config.yaml
hidden_act: "relu"
norm_eps: 1e-05
positions: "learned"
init: "normal"
schedule: "wsd"
decay_shape: "cos"
final_lr_fraction: 0.0
max_seq_len: 1024
Each number is 128 + 24 x the weight over its row's rms, rounded and kept within 0 to 255. Layers, rows and columns count from 0. The size above them is the row's rms in percent of the matrix's.

# layer 4 MLP up, 2048x512, rms 0.0333, rows 1283-1335, columns 64-127
size [ 94  96  95 110  95 100  98  98  90  96 104  95 102  86 101  97  94 109 105 110 104  93 102  81 117  97 100  92  92 104 102  92  94 111 114  89  97 102 102 113 103  99  95  93 128 100 108 102  98  96  77  91 100]
[[136 149  90 118 210 149 118 112 118 101 103 152 106  99 162 150 114 141 127 107 159 142 123 132 164 105 139 129 150 115 156 110 139 109 166 161 108 125 107  96  85 132 104 128 115 118 119 163 175 122 124 139 111 155 117 145 136 115 103 167 116 120 113 123]
 [134 127 139  92 104 125 115 102 152 124 129  98 113 114 125 129 134 111 136 139 118 139  92 148  94 119 120 143 165  83 105 134 112 165 200  89 145 137 162 149 136  98 112 128 162 135 119 169 141 144 115  91 134 151 154  96 118 163 166 115 140 101 151 112]
 [107 122 142 141 117 130 115 144 108 122 141 187 117 130  93 118 141  90 126 118 138 140 166 138 119 170 151 110 163 135 111 130 103 119  87 148 140 138 123 102 155 118 122 118 111 128 155 183  87 169 127 142 114 100 129 133  85 140 106 151 121 146 143 115]
 [120  92  90 134  88 152 140 115 155 127 127 119  87 126 157 117 126  99 109 131 139 143 121 156 136 107  96 117 150  98 122  76 147 144 124 152 133 153 124 119 173 157 125 130 132 135  77 128 165 111 112 128 107 137  79 148 106 137 121 185 106 174  85  95]
 [161  89 173  98  98 112  89 142 159 125 117 148 157 115 137 112 119 135 118  96  98 110 131  95 147  95 127 130 117 175 143 139 154 165 135 119 111 116 162 105 145 123  94 131 182 155 137 177 106 153 146 108 152 123 123 134 143 123 145 125 132 125 143 107]
 [142 141 126 111 102 110 126 111 138 128 116 162 137 115 100 124 148 117 120 147 179 122  78 149 122 118 141 144 144 108 166 142 140 156 147 161 185 143 135 155 124 101 101 159 158 166 145 112 105 107 113 118 158 133 132 143 140 125 132 150 107 119  70 119]
 [124 157 139 153 130 142 175 107  99 116 119 111 180 137 123 144 131 149  93 139 113  91 139 125 129 105 133 159 149 134 137 105 124 143 156 149 129 120 129 104 171 121 118 143 100 148 154 136 128 104  95 146 129 171 103 121 117 138 140 125 124 111  87 146]
 [188 132 107 110 161 116 166 131 124 127 110 109 128 110 162 144 119 142 123 141 144 124 127 146  92  97  96 128 158 109 103 102 155 115  99 111 124 122  77  99 152 133 134 123 160 146 101 109 137 164 149 149 152 114 188 109 146 134 172  79 141  53 127 116]
 [ 93 145 115 143 127 136 106 127 143  86 151  64 138  84 152 128 120 157 172 105 144 108 132 102 101 140 101 125 117  82 144 155 146 166 137 131 151 133 151 144 115 159 112 129 120 182 157 104 140  73 136 115 132 106 131 162  94 114 144  79  92 114 152 116]
 [ 90 116 147 137 130 130 120 110 155  79 124 139 158 153 128 109 104 135  60 165  95 129 118 165  82 127 132 154 159 127 150 100 143 115 116 119 159 175 113 125 164  96 101 153 122  64 148 107  91 114 122 116 112 109  84 193 121 110 140 163 108 141  76 109]
 [106 138 111 144 134 132  93 137 126 111 152  88 147 144 112 131 103 149 114 144 121 140 126 146 114 151 111 157 154 105 131 163 153 130 118 105 134  92  98 113 105 133 165 137 163 117 146 131 110 143 106 105 163  93 107 127  98 135 116 127 125 135 115  95]
 [107 154 136 100  94 144 159 110 143 156 132  90 139 133 173 144 143 144 134 142 105  91 123 120 105  76 117 139 138 114 139 108 144 156 103 118 138  82 122 133  87 166 118 126 146 142 113 109 131 158 152  92 138  89  93 147 138 131 107 118 148 150 113 165]
 [128  78 134 115 181 157 128 127 121 152 148  93 138 132 115 161  99 155 131 128 117 144 148 105 103 128 129 130 157 128 128 101 122 129 144 172 130 153 118 114 110  72 133 114  93 158 117 118 119 122 106 128 121 142 121 160 102 132 169 154 106 116 133 121]
 [ 60 120 144  93 143 112 120 140 155 110 134 129 137 133 144 134 121  65 127 165 151 127 128 159 128 149 124  83 135 178 176 114 108 201 121 128 103  99 154 100 137 146 115 114 197 107 130 129  99 151 154 162  76 143 152 134 139 130 125 158 107 117 143 134]
 [129 103  93 128 105 121 134 134 122  97 150  84 133 111 115 126 153 150 107 100 141 140 107 132 119 118 101 109 195 120 133 117 217 152 110 141  95 152 164 133  93 142 129 140 168 145 113 136 114 114 155 123 128 102 128 133 122 152 123 154 146 113 150 125]
 [152 121 119 175 125 115 125 130 136 137 168 140 133  91 115 120  86 103 168 112 114 144 126 133 132 152 154 105 181 114  90  95 153  83 139 112 143 130 126 134 115 159 155 147 123 135  89 126 134 109 106  93 117 129 106 138 137  96 132 126  85 152 127 134]
 [135 122 118 119 125 149 152 146 142  96  98 108 117 138 124  75 123 126 147 106 119 141 105 125 166 155 142 126  51 129 119 139 111 170 119 145 110 112 123 117 107 121 161 117 135 120 131  99 163 103 109 149 158 109 162 131 122  77 154 128 166 129 141 106]
 [155 136 115 108 109  95 148 149  75 100 138  93 114 119  93 152 106  92 150 156 141 128 141 110 139 113 141 155 150 107 111 188 102 132 123 127 137 151 131 161 104 112 105 111  84 161 118 181 134 131 126 158 125 128 168 171 101 130 166 136 124 134 123 160]
 [132 136 122 164 111 171 145  99 113 108  76 126 110  94 141 160 122 112  93 147 124 105 139 148 124 103  92 162  98 119 138 121 118 148 136 119  77 102 134 100 153 135 112 153 112 110 162 124 147 127 126 139 126  80 137 139 113  99 135 127  90 144 132 124]
 [137 140 112 114 121 128 133 129 138 153 135 131 145 119 109 135  65 116 119 161 133  98 107 126 141 102 110  67  86 136 181 118 136  73 139 113 144 167 136  87 138 138  99  99 118 158 162 175 104 129  97 128 112 145 113 139 122 133 140 133 156 135 126 145]
 [168 125 156 104 115 132 114 112 128 106 133 146 152 167 109 111 100 145 143 126 138 102 145 141 169 116 119 180 161 173  85  87 139 127 115 113 102 145 146 101 111 131 146 140 131 128 116 145 116 173 124  85  90 142 130 130 132  91 105 126 142 105 150 138]
 [143 113 140 108 143  77 148 125 133 110 110 123 127 134 123 146 103 155 123 129 114 130  85 150 131 129 134 115 146 140 138 140 151 139 120 181 146 189 135 116  70 127 145 162 117 158 138 114 152  61 145 129 118 130 116 160 117 111 151 162 139 145 141 135]
 [118 139 157 148 143 114  83 108 162  92 158 162 135  88 170 137 122 100  77 109 114 111 120 124 115 164  98 135 110 139 157 124  97 148 160 150  98 107 101  95 121  98 119 114 132  95 129 124 126  65 167 124 136 106  95 170 127 152 150 126 103  93 161 107]
 [169 170  78 128 141 118 116 116 136 108 126  97 117 139 132 106 102  68 144  97 138 144  99 108  98 126 166 136 151 116 148 125 133 116 151 133 121 100 107 102 142 103 118 111 103 134 110 100 177 103 142 133 105 111 115 147 108  88 135 126 110 128 148 121]
 [122 104 130  92 152 165 149 145 141 146 113 131 135 136 129 110  75  92 142 146 141 168 185 147  93  96  94 128 146 129 151 133 120 135 107 102 145  97  73 116 138 102 112 188  90 138 118 133  86 169 128 131  85 145 112 141  86 117 130 119 115 154 116 146]
 [109  76 107 162 125 139 122 109  64 147 147 130 104 174 114 139 143 179 139 113 147 126 112 168 135 154 109 193 103 104 147 127 127 145 131  43  98 108 150 142 114 109 138 185  93 136 129 149 118  97 124 122 101 138 137 132 110 161 115 136 138 122 121  98]
 [126 163 103 162 165 179  97 137 120 134 144 177  69 105  88 115 102 126 119 133 176 135 146 107 154 131 117 161  96 116 148 130 180 140 131 127  74 127 108 128 142 115 102 128 103 140 103 138 136 142 122  82 144 134 133 112 121 157 100 114 114 141 121 116]
 [ 95 106 148 171 117 110 125 155 146 146 116 124 145 107 142 136 126 127 131 109 134 158 110 110 121 134 172 151 138 122 121 103 127 125  91 128 112 126 138 154 142 125  97 170  88  91 122 162 121 126  70 131 140 122 126 138 102 121 133 132  91 162 144 111]
 [141 129 105 126 154 114 112 106 115 150 106  93 132 146 156 148 132 136 119 142 160 117 132  91 142 146 135 123 170 143  91 171 130 122 146 141 134 191  99  99  88 114 158 106 165 153 128 157 126  14 120  72 134 125 136 112 131 117 132 132 122 155  86 151]
 [185 133  94 122 111 120 113 114 136 129  92 146 130 134 139 118 129 125 110 105  57 123 164 119  97 111 124 105 154 109 153 118 105 122 122 109 142 109 114 162 122 138 173 170 139 128 175 151 116 147 139 176 133  58 153 124 149  98 111 136 153 160 146 124]
 [129 102 128 120  95 134 120 121 114 143 120 135 154 121 134 121 129 136 145 144 174 159  61 108 126 121  91 143 135 146 156 134 138 114  99 119 135 169 157 121 132 110 107 119 149 106 149  97 130 170 124 138  99 167 148 140 137 122 114 124 130 124  88 136]
 [120 144 108 123 164 118 133 120 109 165 164 138 141 103  90 131 130 125 147 100 136 185 124 137  97 138 137  98 125 117 118 152 131 170  94 163 104  81 109 142 105 117 115 132 124 125 167 128 156 111 157 130 156 139 107 133 190 135 145 130 125 122 103 148]
 [138 105 145  97 115 143 106  94 175 101 134 149 143 137 157 155 147 144  88 103 119  96 121 124 144 150  90 102 175 145 102 114 149 136 104 115 144 139 152 138 127 105  85 108 115 134 117 165 107 110 134 174 140 128 101 137 142 121 140 120 101 107 149 125]
 [149 167 104 127 111  97 155 100 153 135 183 147 129 155 115 112 119 138 132 142  92 102 157 149 134 135 106 121 131 118 101 115  95 104 157 174 107 160 131 165 125 129 125 132  92  92 131 140 146 145 162 115 125 131 132 148 126  76 131  98 145 126 121 134]
 [140 145 146 132 127 196 144 132 126 118  88 127 116 141 133 116 123 150 146 132 145 131 152 157 141 151 174 127 114 106  87 170  98 132 160 171 129 110 167 151 144 147  99 103 136 104 137 154 159 116 129  96 143 153 150 148 113 166 100 101 169 117 110  96]
 [123 155 158 125 111 123 123 112 107 187 130 101 124 117 137 113 127 180 148 101 117 164 148 124 164 122 147 141 107 111 138 121 135 104 124  92 138 146 160 134 162 123 133 119 130  79 115 136 112 118  85 143 144 110  74 106 121 149 149 118 124 142 115 142]
 [111 143  98 126 198 124 156 102 145 114 122 118 120 138 110 130 149  87  88  94 113 162 175 161 171 119 122  95  78 171 161 150 140 151  94 134  90 140 129 117 152 142 138 111 156 152 128 139 136 102  97 119 134 112 144 116 107 130 150  75 142 125 145 121]
 [143 139 128 104  94 121 109 113 188 112 138 128 142 155 121 100 125 131 158 143 112 148 109 168 108 103 131 119  84 129 144 107 151 100 120 158 111 100  93 125 133 129 173 153 144 132 123 123 140  84 113 118 131 124  98 113 176 108 175 148 128 157  95 110]
 [ 99 115 140 128 115 110 136 129 153 126  94 150 151 171 133 130 116 138 123 119 139 104 119 154  97 108 157  61 135 116 148 142 120 120 125 141 118 148 124 134 101 115 171 130  86 103 103 160 123 154  64 135 130 132 110 110 103 129 155 118 134  94 150  82]
 [123 139  87 103 117 162 126 126 143 128 133 119 138 133  93 106 125 106 114  99 145 104 143 173 142 100 168 129 125 124 123 117 165 122 153 123 102 148  85 121 134  90  67 101 125 167 109 159 118 117 118 175 168 135 145 147 166 108 107 121 120 144 133 112]
 [150 110 132 194 136 147 156  88 106 130 116  74 142 100 140 110 151 152  85 103 161 108  69  84 135 133 127 137 131 125 132 104 119 126 166 131 138 105 182  87 156 139 136 100 135 147 115 132 139  89 116 106 107 153  78  97 126 120 191 126 174 117 103 145]
 [ 96 105 153 147 173 120 120 143  92 112 146  58 126 147 111 115 112 106 120 152 152 153 120 146 101 189 145 139 164 141 148 166 155 137 151 162 125 134 110 148 124 146  94 138 124 160 132 144 132 114  82 125 104 145 146 110 118 125 173  99 132 121  75 105]
 [113 105 120 143 145 144 105 108 192 113 118 113 124 144 133 120 117 144 141 126 178  96 109 110 118 141 199  92 119 121 140 133 154 135 122 164  97 120 122 125 166 144 124 165 144 135 128 126 123  84 133 118 127 165 122  97 154 129 133 115 168 108 138  86]
 [109 145 126 121 160 134 120 151 120 163 152 132 189 139 140 137 116 102 145 111 140 100 135 103 119 119 113 145 156 103 101 139  99 128 149 111  57 123  98 120 112 150 137 144 130  66 119 129 148 125 149 119 124 163 110 132 134  89 164 126 126 133 158 112]
 [135 142 174  73 124 110 133 118 119 156  94 151 163 120 120 175 156 145 115 115 153 124 141 100 125 113 161 132 130 112 124 119 145 115 112 105 161 125 103 174 119 148 134 141 135 119 154  97 118 107 109 146 155 145 137 135 106 113 126  69  79  96 143 133]
 [129  87 104 126 146 120 161 138 149  78 146  97 157 146 145 141 135 103  91  94 166 180  97 132 126 108 121  92 112 138 116 169 122 111 118 102  89 135  87 113 125  92 106 151 136 185  94 121  95 173 147 161 118 167 146 141 140 117  83 126 135  93 151 122]
 [128  82 128 109  90 113 117 114 112 153 168  64 131 133 108 175 130 132  93 127 148 163 136 129 133 156 129 134 133  74 107 110 104 132 118  93 128 113 114 152  39 134 104 162  94  99 141 109 179 129 116 122  94 168  80 131 129 147 123 100 136 111 156  92]
 [135  95 138 128 136 182  99 127 109 102 174 133 137  69  78 122 165 144 152 124 136 102 126 107 114 119  99 137 188 128 143 132  66 113 134 121 139 140 100 117 128 148 143 182 141 138 170  94 108 153  86 134 121 136 133 159 141 145 123 137 146  84 122 106]
 [176 119 114  81 127 123 118 160 127 143 149 153 129 113 122  98 124 156  93 171  79  93 114 153 118 111 131 144  97  82 153 140 152 170 159  72 122  83 152 145 103 163 132  92 122 118 112 157 120 119 119 124 167 157 126 103 145 106 121  74  85 155 161 144]
 [ 93 116 128 104 117  69 149 142 126 106 122 106 126 131 111 191  81 126 151 105 146 117 140 125 133 139 150 109 122  98 164  94 173 101 130 142 113 131 138  96 145 110 188 160 139 163 155 138 114 151 166 112 128 152 122 128 155 131 121  89 107 118 116 144]
 [159 122 101 120 152 105 159 120 125 158 152  92 121 138 104 120 140 143 163 132 134 181 137 149 104 146 156 148 103  89 131 132 150 114 137 151 141 172 150  95 177 130 140 138 111 149  88 113 135 127 123 137 153  93  66  99  95 105 183 154 153 126 112 143]
 [113 133 142 131 163 110 108 132 162 118 140 100 117  83 115 118  69 136 143  77 119 151 147 183 101 144 115  97 103 158 140 130 151 146 133 138  95 153  79 143 117 155 117 120 119 107 120 189 117 118 126 138  89 111 101 107  97 123 170 148  89 110 166 116]
 [119  71 109 107 130 147 117 142 116  73 114 138 145 107  93 140 134 124 145 135 120 141 130 125  95 162 106 119 106 106 139 116 115 133 134 120 123 138 119 134 179 121 103 105 133  80 150 139 153 156 139 117 156 122 149 131 145 131 126 157 171 131 157 136]]
# layer 4 MLP down (transposed), 2048x512, rms 0.0333, rows 1283-1334, columns 64-127
size [ 92  90  98 114  93  90  94  94  97  99  99  97 108  95 107 101  88 113 105 101 103  96 114  63 105  94 105  99  88  97  99  99  99 100 103  91 105 105 104 114 105 114  93  86 129  94 113  98  93 107  70 104]
[[130 104  92 158  99 118 159 173 104  99 118 109 144 112 105 133 106 117 146 134 120 150 142  83 123 156 131 144 100 159 111 132 129 156 112 115 153 150  59 122 115 163 125 135 121 172 141 139 119 112 108 137 127 149 116 120  98 143 109  99 116 117 158 116]
 [150  95 131 151 156 126 129 148 130 133 124 112 148 123 151 140 138 103 102 138 191 133 142  79 150 160  76 147 111 161 156  64 126 104 142 121 148  82 129  89 125 121 121 147 153 142 183  87 150 109 184 115 136  88 130 138 139 128 135 137 156 160 117 169]
 [158 114 147 130 136 132 121 107 102 118 107 113 174 109  89  91 118 140 113 133 111 166  56 127 122 105 129 135  91 148 139 157  97 140  90 102 141 164 158 137  88 123  92 127 104 105 107 145 132 124 139 120  96 140 101 139 175 116 117 140 147 112 117 134]
 [114  44 100 149 107 146 148 118 149 130 146 165 121 163  83 139 137 158 131 151 149 127 102 100 106 127 124 198 115 176 169 133 129 130 107 150 164  87 120 122 133 103 174  97 145 104 120 133 117 143 126 113 145 113 137 123 118 141 161 153 121  99  93 145]
 [127 129 108 124 112 120 120 119 157 125 184 109 135 133 105 126 150  97 163 143 121 151  92 156 134 151 171 157 125 135 146 119 130 102 104 111 129 125 156  97 178 176 163 140 152 103 140 110 136 104 104 132 133 137 114 117 153 102 115 164 145 129 151 122]
 [ 91 117 145 126 113 151 101 160 115 133 151 125 136 151 109 136 125 122 119 174 140 143  94  99 132 147 178 166 114 131 138 168 116 113 216 125 132 102 174  97 144  99 123 133 141  69 108 151 107  92  99 115  74 127 125 119 144  97 116 179 134 124 122 158]
 [136 116 141 141 139 139 142 129 136  86 124 141 158 134 179  90 108 161 100 144 124 144 127 154 126 110 134 133 115 121 121 111 150  97  88 127  92 159  92 142 112 149  89 117  94 104 134  74 107 167  92 115 149 109 142 124 100 142 106 139 118 106  95 136]
 [130 106 156 128 113 152 123 127 107 135 122 113 139 158  82 102 140 118 147 118 140  98 188 112 143 109 127 138 122 113 128 134 138 126  99 112 160  78 163 150 150 121 149 131 127 105 144 137 150 138 132 102 157 117 128 143 139 153  90 124 154 112 116 153]
 [123  87 117 168 168 122 113  98  84 121 148 168 136 134 107 153  90  85 161 131 148 117 117 126  80 168 102 134 110 131 142 100 114 180 113 143 188 151 146 121  92 109 162 131 124 122 105 142  98 183 127  65 132 144 107 171 118 154 135 159 154 116  80 125]
 [ 81 169 134 154 123 122 144 127 139 109 124 112 136 158 124 135 154 155 142 177  75 129  82 128 150 111 135 144 107 134 110 129 127  90 112 150 154 113  99 129 153 107 131 179 188 124 141 132 122  87 134 139 149  92 138 181 130 129 116 141 137 125 108 154]
 [148 138  93 139 141 149 147  97 129 128 129 109 108 132 110  91 124 110 102 154 132 120 139 158 140 168  81 155  81 123 149 135 110  97 132 127 149 147 113 132 161 118 114 111 117 181 114 125 149 110  93 170 140 125 110 118 115 131 131  97 150 102 130 128]
 [146 174 117 125 131 109 131 122  96 139 132 130 135  91 123 141 108 143 124 108 140  86 141 100 113 106 114 159 121 105 115 143 134 108 118 139 128 159 140 126 145 150 148 153 125 135 127 149 151 150 140 150 130 146 157 119  90 174 186 144 116 108 190 126]
 [141 178 116 144 145 170 144 137  91 106 160 115 102 162 123 155 137 117 149 162 158 146 101 123  78  96 153 114 130 127  86 125 140 101 171  93 125 124 164 123  96 134 140  71  94 109  97  88 151 170 161 141 160  99 155 137 131 152 133 163 127 138 110 127]
 [147 123 129 128 117 110 196 132 141 131 128 117 135 123 116 144 153 204  81  92 121 157 129  66 128 113 168 190 161  82 122 150 108  96  90 161 107 162  93 144 116 115 129 115 119 137 144 156 139 155 135 139 133 137 155  99 128 139 151  95 147 144 117 157]
 [ 95 135 139 108 145 145 100 138 140 161  80 153  97 107 123 134 122 128 157 136 126 164 102 136 113 120 131 123 115 119 148 151  16 143 116 119 117 131 100 131 168 103 126 128 133 176 118 139 121 138 131 134 106 174 139 130 128 153 134 126 163 160 131 114]
 [136  94 137 149 105 148 144 137 128 133 133 131 130  67 163 109 103  96  95 121 142 124 176 146 162 136  83 127 102  97 112 130 141 117  76 125  94 151 111 157 118 115 152 119 140 116 173 103 102  89 120 171 123 131 129  88 107  98 120 151 116 107 145 141]
 [110 194 143 140 140 148 175 106  76  96 129 137 113 135 112 144 100 111 131 142  82 108 123 143 134 153 125 129 147 113 160 112 100 141 139 112 156 114 141  91 123 129 152 120 169 121  88 154 118  99 132 143 134 142 118 124 133 118 153 131  99 177 115 191]
 [127 146 121 128 123 147 136 114 106 119 122 123  99 122  86 101 103 105 124 145 128 148 138 133 140 122 123 136 120  97 119 135 135  72 129  82  97 104 179 150 115 136 119 151 145  97 163  92 196 139 149 105 130 123 102 121 121 139  83 119  99 188 102 108]
 [ 98  87 172 136 121 106 124 153 123 113 136 130 131  78  89 125 132 109 126 132 114 124 153  96 128 105 135 111 141 145 133 129 152 114 119 145 107 105  84 124  96 129 181 160 100 137 170 149  92 136  81 133 113 136 127 100 134 106  91 168 118 131 117 133]
 [106 161 124 128 105 154 127 162 209  90 152 150 113 109  80 115 184 104 134 130 123 119 153 134 112  98 125 125 161 112 175 138 147 128 136 112 145 119 124 130 163 120 131 120 126  91 150 125 116 112 125  80 166 112 105 162 109 137  77 126 145 143  98 120]
 [130 122  97 125 130 116  97 130 124 158  96 119 112 147 131 119 142  82  87 132 103 103 152 138 120  67 125 112  88 150 161 112 140  95 119 118 179 100  63 157 138 122 138 136 135  92 118 161 111  92 105 120 153 142  83 116 136 120 143 118 114 127 151 106]
 [140 104 127 172 115 155 152 127 128 131 137 147 102 121 119 104 170 150  93 122 148  99 127 104 192 106 118 148 143 103 121 177 121 163 119 149 143  87 108 112 123 193 113 112 117 128  87 111 135 167  90 112 125  78 149 112 103 131 125 162  98 101 117 114]
 [124  85 132 151 118 156 155 135 100 114 187 135 141 138  99 153  87 123 114 163 158 104 133 153 159 131 150 158 128 122 113 140 163 131  99 139 149 114 164 124 110 157 118 104 142 110 134 105 137 106 157 171  98 112 129 126 101 104 143 103  95 115 151  87]
 [119  95 104 154 112 111 124 118 163 103 115 106 114 113 129 108 154 130 129 118  96 119 125 105 135 124 134 139 155 136  91 135 184 146  96 131 157 118 100 140 151 177 124 149 125 100  71 120  94 157  96 132 154 119 148 159  80 127 162 121  89 103 155 152]
 [144  96 136 153 111  85  99 129 145 123 135 128 131 180 140 186 165 120  82 143 101 118  80 144 125 151 110 117 110 133 178 119 131 114 100 111 173 133 115 149 139 122 138 104 170 139 162 149 104 126 120 100 118 131 142 160 140 162 106 178 118 154 111 174]
 [ 66 150 162 111 135 135 138 134 102 146 118 109 139 112 137 157  85 122 117 100 164 114 112 145 194 109 172 146 125 116 148 114 107 122 110 131 126 145 127 151  79 114  98 117 117 126 142 165 103 114 137 143 126 100  95 123  99 145 142 126 132 146  88 105]
 [132  96 127 120 157 128 145 137 113 116 160  74 121 154 124 129 144 132 119 137 126 161 151 134 114  74 135 100 123 104 122 120 116 157 111 149 128 117 103 115 151 104 160 122 135 129 101 154 117  92 124 101 132  94 137 123 134  90 141 138 155 122 121 132]
 [133 151 184 112 147 119 147 110 118 173 123 123 140 121 117 117 129 117 122  95 103 110 146 150 143 108 122 107 133 159 117 100 127 129 130 134 130 149 150 113 119  83 146 113 118 134 143 121 163 151 121  94 165 140 125 127 143 146  92 110 154 145  94 139]
 [172 151 155 143 135 156  89 144 148 152 161 161 150 107 102 121 102 116 168  96  69 130 112 115 118 139 121  83 153 148 114  86 141 127 132 125 117 130 143 168 113 154 105 110 119 151 169  67 152 144  92 163 121 103 155  99 130 131 115 120 127 122 158  73]
 [133 147 134 131 126 145 156 148 180 148 125 130 103 120 106 142 128 120 139 130 133 137 157 115  93 126 100 110 172 155  70 137 115 105 141 116 141 117  99 145 148 130  81 104  85 152 147  99 117 110 140  89 149 144 112 100  75 145 142 121 106 133 169 131]
 [140 114 110 129 146 107  94 141 133  89 118 119 143 113 146 103 129 105 112 126 161 131 155 142 139 143 109 128 161 126 103 151 130 132 107 157 141 139 107 150 142 137 118 126 123 136 133 171 158 140 148 154 152 102  90 117 105 122 104 163 123 134 129 130]
 [108 137 121 115 147 124 115 137 128 145 116  80 148 134 121 131 118 138 137 108 124 119 135 105 129 109 132  90 124 135 125 113 142 137 137  97 112 125 135 144  92 144 120  82 155 123  99 120 110 126 131 157 125 134  98  87 169 127 139 184 120 128 108 153]
 [123 123 134 165 117 141  78 138 123 106 146 120 129 122  99 122 136 150 120 169 149  98 148 161 140 128 150 152 119 100 130 112 119 120 106 127 195 173 138 123 115 163 163 166 116 118 125  82 101 146 137 109 137 115 107 115 175 127 158 144 148 127 100 138]
 [159 115  95 153  95  99 137 168 147 141 178 120 121 124 116 133 104 144 140 118 118 120 126 128 179 125 104 142  96 132  98 112 131 112  87 170  94 129 105 178 137 114 106  62 135 132 125 167 114 127 111 123 143 140 169 152 171 117 129  93 137 138 129 139]
 [106 135 114 149 132  88 107 113 137 154 142 142 121 102 110 143 140 109 106 172 137 116 103 121 107 150  96 132 117 162 202  93 154 111 125 118 109 137  94 110 115  69 153 129 116 121 106  96 134 143 132 161 121 122 100  92 111  80 146 165  91 150 130 202]
 [132 129  50 153 175  99 129 134 136 125 118 147 169  77 138 150  92 123 102 127 157 161 132 136  75 131 144 145 156 162 147  99 110 108 143 175 100  70 131 125 123 167  71 138 118 101 149 161 128 115 105 118 132 132 124 135  97 141 135 123 126 125 110 131]
 [129 113 181 127  83 124  59 151 121  95 125 123 122 137  96 126 130 100 120 116 143 107 109  97 154 142 144  88 144 160 141 132 117 116 126 127 133 143 122 117 146 162 169 119 139 120 140 139 113 111 111 164 104  81 120 183 121 153 127 107 100 149 123 113]
 [157 128 119 105  99 163 111 155  98  98 106  97 162 112 138 133 152 138 118  87 118 140 147 130 131 113 121 127 151 160 139 116 117 159 136 143 123  85 134  96 110 103  73 105 173 100 115 160 124 137 121 116 118 123 161 130 109  94 137 157 111  84 148 144]
 [123 146 185  80 137 127 139 114 141 100 114 106 134 101 142  82 120 149 143 113 139 110 113 153 116  98 127 128 119  73 115 125 147 151 133 118 110  73 117 140 116 187  99 149 146 170 168 142 128 157 115 115 167 115  83 131 171 146 109 136 141 159 147 164]
 [130 123 141 157 174 150 145 101 121 114 119 118 100 122 168 127 115 129 101 174 148 141  92 128 115 203 125 143 180 151 103 131 146 132 155 153 100 129 135 108 117  96 186 112 143 114 118 145 118 155 141  88 139 147 135 138 117 152 151  92 199 140 148 146]
 [118 151  94 108 106 118 148 165 150 116 117 128 121 110 103 146 145 122 188 140 138 105 125 118 124 104 129 160 108 126 147 120 122 131 110 122 139 113  94 132  83 153 139 139 170 116 110 175 167 149 168 108 124 158 159 162 132 151 135  98 137 124 129 137]
 [159 146 116 159 110 102 135  85 161 121 110 166 127 115 170 113 134 110 114 115 131 138 135 114 112 120 116 158 126 120 149  96 118 179 118 131 165  94 127 129  93  98 133 122 124  92 130  92 145 123  92 109 189 130  74 146 135 156  81 169 145 145 137 127]
 [138 132  88  98  92 126 131 138 135 140 161 120 164 123 116 121 135 165 121 136 134 148 184 118 131 158 111  72 162 157 155 129 109 128 105 112 143 105 168 161 170 119  84 118 155 198 146 144 177 122  91 156 123 115 133  91 140  84 141 129 108 117 172 134]
 [126 133 115 164 111 126 147 102 161 133 126 126  99 149 160 136 118 121 101 162 125 125 151  93 144 155 142  92 128 116 156 108 128 106 246 140 192 140 104 130 137 145 112 143 119 171 152 144 136 160 119 124 138 129 118 106 117 123 114 116 160 111  96 121]
 [118 133 100 124 120 129 103 123 140 118 113 118 128 138 112  89 141 123 139 136 131 121  99 100 126 117 118 109 140 126 121 124 126 111 155 158 102 121 155  91 116 110 154 148 125 142 154 146 122 108 139 104  68 143 100 108 137 135 160 130 169 120 117 139]
 [117 118 126 156 133 133 107 179 118 151 171 165 120 130 124 110 157 160 173 130 112 159 113 153 102 124  88 115  90 115 115  86  78 127 128 154 110 136 156 130 133  96 132 131 153 172 150 109 145 142 149 102 128 139 143 109 134 121 120 119 133 106 136 144]
 [154 118 114  55 108 136 108 118 134 119 115 152  93 140 133 135  89 141 108 109 139 140 112 165 134 132 124 123 120 118 131 101 144 132  97 103 106 170 103 143 142 128 151 127 137 145 122 108 103 171 141 125  79  95 111 162  91 148 129 224 101 138 123 179]
 [137 109 165 143 121 130 112  90 125 103 151 179  98 143 153 108 118 116  71 131 142 125 125 119 194 163 151 137  96  93 104 132 167 155 111 127 118 172 113 127 131 127 140 148  82 141 127 113 132 142 110 111 152 111 105 109 104 121 150  98 123 138 137 178]
 [158 175 134 143  92 133 170 101 153 110  85 121 119 131 139 144  93 110 164 118 148 102 182 179 140 134 153 137 166 125 136 131 179  87  77 130 138 126 123 127 137 142 117 132 135 122 121 130 135 121 139 149 108 122  99 154 129 121 118 155 150  92 105 114]
 [113 155 152 144 140 119 165 135 119 103 132 163  87 122 133 107 166 103 112 134 117 134 146 131 139 160  85 115 135 114 137 106 123 133 128 117 161 104 114 141 108 133 128 144 132 109 110 132  92 152  94 122 133 106 111 127 100 119 116 160  93 121 110 134]
 [101 137 157 131 105 126 140 101 150 130 129 130 133 108  98 135 151 121 142 124 131  97 119  92 117 146 171 111 116 125 124 132  94 156  90 104 110 126 115 119 101 128 144 151 123 123 157 177 119 144 123 136 100 106  93 143 157 121 122  72 127 108 156  98]
 [ 96 162 132 139 134 100 111  96 118 162 118 173 176 118 118 160 120 127 146  99 174 115 133  75 106  76 154 189 120  91  92 110 124 123  81 154 125 158 136 155 131 139 125 144 128 121  88 113 164 108 123 139 153  99 123 162 138 145 124 109 188  99 114  99]]